Weights of a small GPT-style language model, trained from scratch on English Wikipedia.
Size: 8 layers, 4 heads of 64.
Training: a variant of SOAP for these matrices, 457M tokens, 3489 steps.
Each number is 500 + 40 x the weight over its row's rms, rounded and kept within 0 to 999. Layers, rows and columns count from 0. Numbers have three digits each. The size before them is the row's rms in percent of the matrix's.

# layer 5 MLP down (transposed), 1024x256, rms 0.143, rows 177-187, columns 128-255
100:453579532503536480433382522478517490513491488509536465487508480560485512523534504515543510553431512465430500488515505488544559484441475553472550461573501519447472519509510494488482471474548516505568554512503490447576541490543460505440533436510527558503427499387552486504441488470380492483562523416444465425518538493538493539570521539541441507528515491500521533557420475450475464527487
098:511526522505473484499443538477468445538503480499410519515511488492522573503514498494571573438446499545575535483452498498498464520550509542517533494498491401513488521439505536435513547562422492510500490513475605470467480463486525432564515480480490512533493508534625487538532458553561491432570518493625474448492503529504518517531547483524476496491521469540444471496492516504465482458501
091:506497508517512457528506547511473566537468486523589524479509546432461514523542449466460415505445446486521567561493515530466525473478457517488514486492554524545480503497512542384472488491471505508530491523482609477473518473516441535523507472554507481515488461547499518564460461544539485515501524503481504457471499438517461490483501544438506476513503523543438512524514543473514542540454
088:560518491498595561503491448495518478473535496522505469417493532427558550512553550580577484531498533488446552486528506540478479482449546573411502523535508501434481532541508497602541469505520492470448527533549507476501518492497479552552443511537496522497564463540529494492475532463467481517468507516531477553462480619540444548520533510548534532507511477486462485584531533499585501418519
097:489546471520522440486578503426479566455542474553530434487514549498547533468515492502428526500522453500510513583521478499512576546530526496506478510461513553473407491448603448495451463503509525490530505473490592443474482487521488433477509509526544488572526561492506523361419518508534454567533528463597507498491524566568470481490524522471536417500498580508441456521588534466490519586509
102:536485489492482538477520520440509393441460468533453499486519462538526448448503465460477481534450546487516492533548559539516517573577534407508521498455463498462581473520532505446514518521461514504401477452475491531513616518441458457579527565434461503611483523490477509486605501509470523490434557534511448511519554450466497483472573494549489539482458497515463494537474478529535489556450
110:500514538548535523470467551484435555493479537495554491379562490486468475520447468518451489420509519503496437535476487451550503530500465461503492557504523542524503483550491469516477494478449520510475547484520479424515577546531517502537506486494476516454489559456478482518548571467538509506618489428547530510573535466418486541460423481437470442505514508473516566520527479474525481520447
092:516480517456447417529411509463573436567442523506490569467521550536476493441480548504467494458492510491499538495517512558512474545543492529439481532450553481482520491457478563464523495464454537437466486507465502516422563506518494517485448502467464485548464526535522455526493544472447479442513491525442562513507510582521506487506496521523544494432497528476449441524516521524467488522538
090:555480528564490484436430524533486499464480481449486482497503503495491496459548502461536511495451437437463532545472441473478544403523498459580513511476530489533501516479496527434579557507539524429448459512532543519541446480459548528474548404492379486519486482536419504505518487584516469413419595573488529499467489536537500493499486509517453541494523449442530510542480486459471537464503
097:548481552523481495551433462620530571529536562462396469490512515498517521541461456535501549534508494512487431445497489478499436492529576520427448517455504567469487507407518480505538487537561430473468558480489481480526532475474515539435497526460515517521514507544515515444577486498492519544521477516506503456487525565469541517537449462542536504534488571532436497475518554514439486470573
099:522513480498568494518519516530546593486437460512474471468480502581519468496474455461438461432551558499463547482495497532392520518465475509498505476501462554444512498397505488522507516510473509512537499507527442471425453461463491498502545546479455482522550455452552463486536489501446491522424520579533469495457545534497459551530506484437506545483485476474464617473481451515550488506479
# layer 5 MLP up, 1024x256, rms 0.137, rows 178-188, columns 128-255
100:546521522473521478557513467520559525416466504577442508527504560521519461521497481545457469580482539447511513446553451535477472456436506483425469481455534506470469480541510507487476474530541526445489503495426389556534534558456498493493516512519500518523396523566497435546532503559537524497502552478490523628492497513495515530493443487463518565479468398543438561485454560455399547434470
095:521502556487485449447500491443591492437518471473547558499417565502594528529486532488508571526523525544502483410489549481472498519520503463533519441437461411483565504503562453555526480506464523500493467480548508516501590564532485509407410526537497433478458495424544443490566517467505625579497426498442490581539517565479457496505496487498484513477513486465521536453475531463464493541491
085:513522471507472503439507534464645500533496451525556475527491453532462445510448493453496615426503477495452484480556481506489471576519529519516480534438527517560557542441502470434524543472523469572521489501462552528561614487535528527528516475570479535507443429540536477434535461507464583505515529482505464477489424459503531487495515549531457536540499476457516493547507532443472467541502
105:502480468449444576502503484437511541487551575484424501509484552459507553518513493477562520494488509580519538408468520557477523482576475592500541474479513444423526530534510581510490480589506487554424471590445481491457557508479524519517446493485406520487481485472501472544548496422538535573502493517456471548494495537501491460479504616522536593543459517512451469514459429569509531505483
096:496475545497505539436413526501579513470505455489418461480551553507503534504494479506495477485506578479515538526464455542476502460515504536500525463485523410545483499508478510548492515558522525533551606515432496482419476556482468530568512522502408518486597426536444519474445513421578530531514532499498574570475496474487476542538469476496525498475502475445531473503486506464523420512484
108:502452542523602475487517562485474548470514576475504497575513524525450482488446477508484620551479506438448492491461552560479497463475457489439454474488451460530470488490416522516555479476537519483494512492458543487495506496518471493503502510484523489515475446470445485515559477512456448487505487581514461480466510495533513471487492544521512512479583612462480495508554531465526497547492
101:551508515528452451551553470505516430509488504449541450567560512491459511458428536564487510513472511503582522497518562453536468554426474482513529451510550497475552510505431517500526436518491401543552544451514521466451530466504476482469534564469511493525573528517508460532526536548367488549531487499512487538515513554452569454546491493524523472514461539491459467395521538498468463522526
092:478495532542524530502464512519531511557472530474520543458472498520572475487464557436461502491548449537539494490570539490549509560448507472471532500399545479490509467498476501532527509478498520494525512443524534581439526552476488493536446520537546479538502560492543478498465494518457535523540504477479501474527434548542490508546487519440529435521437541573453474485540447488543427497467
099:460490540441557453513518491491470525504467536533531486511504546513533547537427548525477556480484478444508560524500460523486497491457417485545540487521508473504515454495569509547428560446517537478559507496514524429495483416530500558508478392496516562483461533447540480461553411550514603534526482502513480547572476571480436508499517530488556455551483485487449400503457536463511518514552
102:497498546450409493584438482431517467488509571541505462527520486495464500483488483560465518483423473513458447505433536461454543481493476512479487494532463549524515497538596510534491496495523553600478438536465460554469507445518462536467471517472522516527482546538462518528494474522493528503499478497413527500521498503502494474457548498555419516456517473513543419497521469559446463525566
103:529519483475455472483484487520520435533455406492466469568449424478516582483436528434495510477506446503497515571529547557536465475486479541524586430526407544486466493411506470554489458525526489540502460507521474454573513478534540504533490446507448520449527529484518447549477511477362527520542504546497505500497542529458475578434478541452504532544427522582461471450465439504562534600532